{
  "d_model": 128,
  "head_dim": 64,
  "d_mlp": 512,
  "vocab_size": 1024,
  "activation": "tanh_gelu",
  "norm_place": "pre",
  "positions": "learned",
  "beta1": 0.95,
  "weight_decay": 0.06,
  "batch_tokens": [65536, 131072, 196608]
}
Each number is 128 + 32 x the weight over the matrix's rms, rounded and kept within 0 to 255. Layers, rows and columns count from 0. Numbers have three digits each.

# layer 4 attention value, 192x128, rms 0.287, rows 1-26, columns 0-127
091109147083202127159114160102166100147122113162083149152177000121139125172099179086126110110040092088153169149151087108093122178073132108210166060153121079147193097135129157162133157131210172101168114094177104133150178201183113081202016061109173206139039118185140101137139092104103115156097106150118106054126143175092125128193150152114133131099154103162117135046177162080230185229100
110123141138120105120128150142178104108092130138103170091099134131129084072152111170167203129162133153160040133077120145152106102134063052195139149105187146133122206123084080121095101125157094101060094181128161170101121060255121132059158195126205137149120090043097211144108113074132117161082117149129125128128127178109225233100127135123173136134086059180176168099067083182099113207065
085196120117159012111190197049087077186102092127095158158180101113214129096029184148079185170049177120115181255127143143168151145122179103124112179186111096000160140131163085012125112113158118147097131091207063133111132167179146170084007181101070190185060153148087064037152055098142102198022128146168214121140205087070152109188130112246120064151135136123026095105074171159140181109170
134085158163093099190019085162142120133115222163172206145125093060171107107152103085255189115087020139126187139134116043139131111114120226105104092088170138178084145109162208091148145067201102151049123116105114060218060145071128141255146106150128096094108160255154089075139148167133013179083081140087043115123050107093095104118095161192123159127162207128177065192208109025200066142183
074141133150118086135148133185091126165173186118117094166160131146108161231164123151174172087076164113117111114114127109189109168131079168146105160123087134123125130184178166111100091153194102143066126104091125101143123154115142118125131155161118060084099110114142101148131123108137121106116083191128074101083051181129155116083085177146168162200104064156165106063098118154224084137221
128126090108148163155194119148138152218109073134155135124189077159183189111094186121217173178069110127104142186101127128090138177214104091145138100240033088112076094183116168090115175145133052217095060133156138147112093161097111131137204111170075126148057195155129113122122111139111016130041024111155102118208096113150174142104136142154079132112133138096137153106124108155142140137120
088124142146085140100115094146129067154177061195170149102104075090040127192126129148000133126028170152129083029099062194107082049075093134109125205026202176053117066082120184127112114157169141094192150052068116208126185086191158106124096126044212175176133134195120165184133180151102232157205190124168101149120066101085113121129146054109130190140097160212049167056112154135185147080034
184090150131150130153141105136199125106187201101038153186047160078198104050179088070115090133243059148222116171133162041112132135147126146147160170131113093139199123153132132114164208042129175171127115141166096112113101126100132162151077122137160107150039071155134170095180143133129159122047213101116108137123146113165022043111166092156167105028124019113136089093182176146074039165138
074058164113176156176110109178152147112068108123187136097124101148168192132110133158041080124110061157086112124184163150102144165149138095108114147095179152109123136135181183169158174101080146163095126100131195177090141113042149132128072155151148127145169102157109162100075151121149142160117213081105108113177094116141108114103110067180088088134092178148161114152204121214142094151057
172128138049179096146080092134232076159124105086091161109126071092046129154153168135077170138086127146137117064091110178130105113131133129081096133136079096144182135112212134078186203209147103124150068114141131162157114082122161086161121073150143140174103146123191135168136115144153066183157099148138092171124117158086114082179144121084174149144115098136154182122138119122127128195130
145048119134115072106142164135102141156166195133170075179120114236139169245133166123081095046037123127126127094157127071143177202152124190139097155097023112122158129184179079105089061171085121105150162088129140156176128181115135108066124155140058104073177150166143007154072086103179172124135172112094083116179101128087111155102068163232100112230128120090138092091147230209247159039114
181125120147139083101130157134072091149133106104191137119120078203106176161149192088100138123140078137147149100209153159133115096081136140123068115133097050150092065129161167156131157127212140168128081182049121176106106120109149088137068160095137124117123126144135136148164179056160146153126170126102124096142152117135156127115164150177110132118114146167100117092175147148152160151058
138190140159113054138096102159147163155097150106053122132187195093197169110114096179227095120212184124201109087217186196108123109121149110105199053215016083090143123103059141139142106147125111120094066096101152051079129137153133126015105086122127100102038106072118175178145139192175175084117099131234130143011124092201162100094121102137158114066136058027097119076085162133012046131203
109088052162077018129035117081255119133107165057181190172200105077138089108228116142112115153018175079134216174156093098146092039177219095086079075157121112169159116145111124124099134135217148150104157127144097073079074114002166127233119129156000144142218109147038103215099090076127102182100144136054156253098214159089126000216145168149146134127066177115046103123117161151139110089162
088028098172131165189155092139147183175182134162180109063184155191165114103086088160214103135086077165071092154043110099126143146179115080124058073167112203054165190118139056176112217136171139126141228095122141066142123162031103154245136142157101104181114090123111193095056207129162055093143162089150131139131142190133104112128196170082099110116173149190215198168131045160135062094089
048084101101118184087117107157247121084155151122125212122151138034057126149156096160072151125029163053085125125108108158114102149147157138132153143141116079191124224115096242198183102131169002110154222081108097093238138076033200136141207129142114184127129172149109091157086176140150132184125125144115092226119023178123102124183158178158165163118120113023118146152102129153000100152167
052121121183160144132095112116051175188190135065162189254131146206166052143106101090149140102093225148089085166073121099116160090091163124183146108176074103102114006146051118077017030167135218147134199107182186002059100183197146169125069228119105124091088148138137216141133061067059078088126189080113234125135182186149068127085113090184118134150166151174117094124141153110122137146089
059097119159163165129164096134131218135103168144085099114193207128210141021053120088147081100135104140109056102088118134145136141107177084161217145172168174123097172129024116152133091108076167128122221118194186157120198182091063177106127139096145156128096113060148128136117077203135098144138096078198111089194103069192133168119034109105079091122137109070180126123088133016148106082153
187031121114112165191121164147132137166160056194175148109151102137100077124095121173129100082164098175179144123203102165075099075134106165138115076061136144106140132141069127189113157149183131088182092131073102146179215110179105100197184115125143167143114075118129139177072220089097135109171068074051075162170120112068145111159239190107085142050138177196117138156081028083064231137071
101160101115163094122074120127095143116073119127110136088171122105127144181139151099120104125095103087086080160087101098131115169002220103143143076181170142126209060116110064170065150087112214105117155156118087154112133133128133150112036126100080149141095143086097120134095091199209077208093175153174188100070167175092150047153108181154135124166113144161081138126160135021148064126225
175180198151056170131105142130155133136077108149163138220180088136132102154156145078255181174152141061198215209124162163148085084172104120154130020121156054160103096175061179055078084134194152187065068129130053071113102204107082148164186061137114143157144177165080179114255111068193075170108041165133130199069138156074110105074136151136134214108172112185116129142149105094164188212145
118093138085116093174178149135102150132090110123132080073142077219153220160056137073138143057138128126084172161192132194154113161144071172133179139128115127132121149151152162153123158134085109163073163038101171156148190136132078116159182206254097159085076129112170114090107187112073115122044056120085079008170074116137099171085130200153150116138060077084161113119115104242197153145112
075112167129139135130090124137149171038087159136139200158155135110113088095147155123194147166075146067158085100147141125114183133089193052163149054185100087196124154160094134177130092168189134110114156133183132044127121161086161137114154080130115154022161115081159137231124078076197095129135109163111051124105083184143142192113158194111187152204084171070255129195147151097027105215099
134177168157134174151087132068068140109132172135137091114076142150077123134064216185037118128160058139122101095105149091127128163113170125010204208110174146193138106143185171090102106147131146100196030060208107165149141154145108151126122156146216095086149093165195022043127104121131148118163146077114067040147093112147117143131073086115089012170160211096106192142221163179119108070191
187207188184107021141145102091134079092060156146119114159163168088114151129124155133194140162117127166122180149079157122120144133109114119067109128152236160119111171143193140018161088103095118128058144105137119148139101143155116137109175099124138101139167123159141126115157107144193117130106096120133143156052086111105191122067083109117146118145148145066143185121196133138180085119171
115056085096090174208021217101155147137141076126174138137146064168089051096129091143077060143095102118162135086235171160148082062120219088118202098000189090141145120216058166233127202251206165105106064113117126099092207104158137123128126120070157203118111125148070156196122118097112144183134124128182099208128180012091095071195138085114169138139096196182131112221098138058068201155087
# layer 4 attention output (transposed), 192x128, rms 0.226, rows 1-25, columns 0-127
120108103147096130117111107133157139133089143143192134121066240154140038086159076172166145158168200171131135118139143131203108090200138185079110183123160165157032134083173117122130071114066108202127195186072138131092150165104140184092193145125099102166212147123089129060159157130136147094148125116107087149146121150172112115095055156119103099203141186083160125187103137176081058055105
152148080126143145118099125103076180154164150186144107159181162177092181163158152072088109107122153111111245144151126127120187171148134191082132135088097090104095109142192161132117197130119158131159134114149137139184108185069142122178106115136110074069145168243143086096153138161145151090148228114095154151114082036175107077189121146165068168133154170106080098186185145042127117059146
172041081175107173113107081188147139023134124159130145145054170172115090084195107103077089138189110110131073000130086176072069096139085134126205088082136090171088097040079168227079127089078178144161103151099168095157157172122164069146241067165118085030165105113118128180096173115111154088190148099078046126074055142169172097101087165031104154149136149160182183089166083088121090069097
142136140126169216085199193044147085087111028126114081123132106179140094146102133188069105154091203083116156103132165152146109175181134038092125231177111158090130054100118038153141154179086168135153115121162071136028179150135114045046113082100098177161148103009108190172139167140139206096174073128139179165106209143133149147153132110137124082106118103126090221133047163179013121101101
160140173103150215116108113104157120093099060167132155116134121122161100076108137125096125178170103132132180148180139110084083094145147126098189151129139113145167153109102097118174144172102120094183145166161169166102155103129155144130153128140145137171120129116116176103105146186107140150141236156117166156152159093152054129186189099152067129061161180103146175204146127080056132114060
115108120166164089095118101131108133031161157072141147085094192073117107149160074095078140136167211185152116066188145059183123126066156150130147148031185176138159129120187108193088117120112209071122192146133128179151113147195193135181104102051123146131202094108153118058164153146124242109214193119173202124143205162072123068177147160103142142130093113189182155129199161177137141135192
110158101142166182172155142114121172107043200107124137164105190167166114123091078133234099100237074117156147172114205087149145184156145137177146016231023053167140142153151060118204125121108058242113136224158114089141121171071116133112146151231096113100094133101085109109131069111132008093064115138113099120123171151136101185135102154132132043109236137069171071164129134127171058202179
096150162098089162139123185096082115149138073237154073110174105119052082164144176170125114113003181065034192062115069222115145144100150125128104130199208117127106084132078111131127060174143096118115105134121166118116129098166137133098185103068092156166208163094120064194132162089137139102168061167153173089089090175106218153118103211140123177167082226119156127132056108110139190103093
157175082168143133100149128094093110162161135126061115118148148087107036126149148149194150123157116159161113126108131130137132126104107179182118112146076109079142124113103084126109095116144097120115140133130119148119067164221126145067167097096140158129116170099163122152185144094112092094195078119135159178066118172132195166164134146112162141118153056142101135070079162076107103121208
106155124198086120114146163150108172075097115171126119101185193180186107112108092118176116104157163111156147176180154077139140114101105110157151107119171173146070126089112143168115051122124157134123206148110159115118152150133068146112153199091114119125128131119080080053174089106133138136125149073134113116160140106159133179089107164165118109158128143099134092129140115164189141078120
125154194115113157102131084102189078127114064147063148060164108058113120043092166166143161199254096144164129214142097192047063111131134099147211101141211151174144151059095203135191142129157104132103154162132157119108166073113160179140181104141195118167052144086160254103107166165057098184148133190157125184118139190198109081141128069073144144020118122129131181158137107042097142170168
091158121102177172106130070124176122129087116120082123171161129098141116108131087194150118102133150127158113146098130131158179141183180159128187126140159165105138126136138075110186099122109106142093247140164150075122144140172134202116156104116141129120147155136150156107147076143126082125189074092145123178152106173138114108123093141081155110146158120073151162165068145124142098094228
087147129140132201155138110169112074086178100141138104116048092155011052118103163111040145132043060157068105127069107069100164114107061148147070184029192107123140099165153150042195121072099099127172192113133162178162165123106090172166110173161124122173201120144114068139086083054102101155109220188069155096255102220008073117149161151125091157133139232159127127106125167168203255133077
173169174079175209125117164186038088111070076152049063058126182156174181135062109120121130111214155136070077095111134135060106195112059125121137196087166128154070116079121153107145113137116129142135095092106103171161189144233101071042158065143221132139126126128185177072049106188130134051161151109183097084163089052241169205112108083118130110083140124166110158091109124111140143201091
129199164110089057080150175145064107043103125120147203076123085124102147157143152130121154133123179103169186109234128149119127118066101165185234150100132048166102106168128206091142095098054143094075007162175128192103075049217174107063152141111131184149147075128120079120223097107107204123049135166116122165081170063145143141167069085178140109188138071134077101131157231139107134169152
175203159147142131153155172114032152153050134118090054155127130176197175140087165073190074132153116167182125130104157053152133115048075071115142057104092137104104074122193060043105146156099223168121044111152114165065199127221097120120073126127176105196187094121173177131146103139093099079114179125115203083115135057150169169093110039083090093052145153210131095117114153135227200164108
163108130055071123098141139110162073108145156171111048014081111044086150137136098178123158210157079100143134085121149162164113169141102165104131148131250149146160218124202177199255183094106107131162023152050092202187199070070146100099211064188125110130146105091096061091110187139200159172077123176114042102110078046129173122129094125109126104054119145052129193081082138119136082139129
159102131131037076154106140137103106143163124123164187121062092108010105164149119153148187181124168126092151218162125111099123105163087140110043074108034096136124145191187182112130166093136093164140046110079104127133057041116177093132117115182106134101149081161118118136095169092167144141119134203055202109075168196028110118126181082137113146187087127204095113140151120190097152145111
072211071166111026039144120108114144068080152102123113162099120176157195154123109100130105131113130072100077121103147147173168185147210114104175150192160071167099145090156102053106134104093126158082119120193084122082109086093171150089091127083121083115171167193111167132172042195142092097118079124201145090119193132197106134076057113161138107210128119073119115117173201165177033135149
154078134101070174168150128136182145170120137132136117150128114167103100088125154190124104111213136149169123064122200154135156117198015236120125202084107134111098226109130200138166099168112117134147140119112199123100085172117124118114194129187151086091135094168132109094121133077098171104141101086107027127118070129151105205177093112102132112106156117084104103110120080156083159101021
131058102108198167117151136102136125087129178089170082063088163111150172120129111158054114157091145206097080029111086094117187166168136134074128252169143203152166143112203103167127151151087144106165168144114099149158155098153153144123075137115135155119137116085172093145063122202118219100124160057151126053189116100147180113150111120126112092099108138100170158139134110163102057088119
099110138148144148110069103120191120136186162103092158136133143086103058069189117207099138177102111128138079166161109074087120102147170116111116069094154081167159137104123163093115156111125138057139133146145115136095127104143141139071062033030158100184137123134090210093176134175149144126210191130182182196098152195113145088156113082130072149146134129179158150131145152077076083128156
153181124096133127109141145143110129245177087121126070095112129194123174188158146123127183119122116192093183201117133082220154057186071180105126162039145214080058113111210136074159133108068124150152114094082141194158119119191086140195067193115139157198140112150121153064100128149129180169092199100069156112147084063122154143137070103142043124098184112152047127120059157146173174075190
129079101133137087111210105175186152159136116112076178143157078182208051113184088103138132131037138114143165155085126200139156116131120101229011054141134150091113199062086124135188124109099097149087162169053165093101094141093164095136116102088075177155092112055096167186144178129149084106142042152131185190109146119068128140079126168098169187139115072117162071050086114070095109113068
065106115102161253168111148156133163135165058124109133137108093158150111097161111147017138105096122127106111121148082168092144123168109085165157172118061149125174074118057097199092144131165123140178134119110139094167155166097100089138125182147115158103066145080098172194108148141099188156136166156155135112161150149156107148154133125161131137102113075165132100101075107100112169143096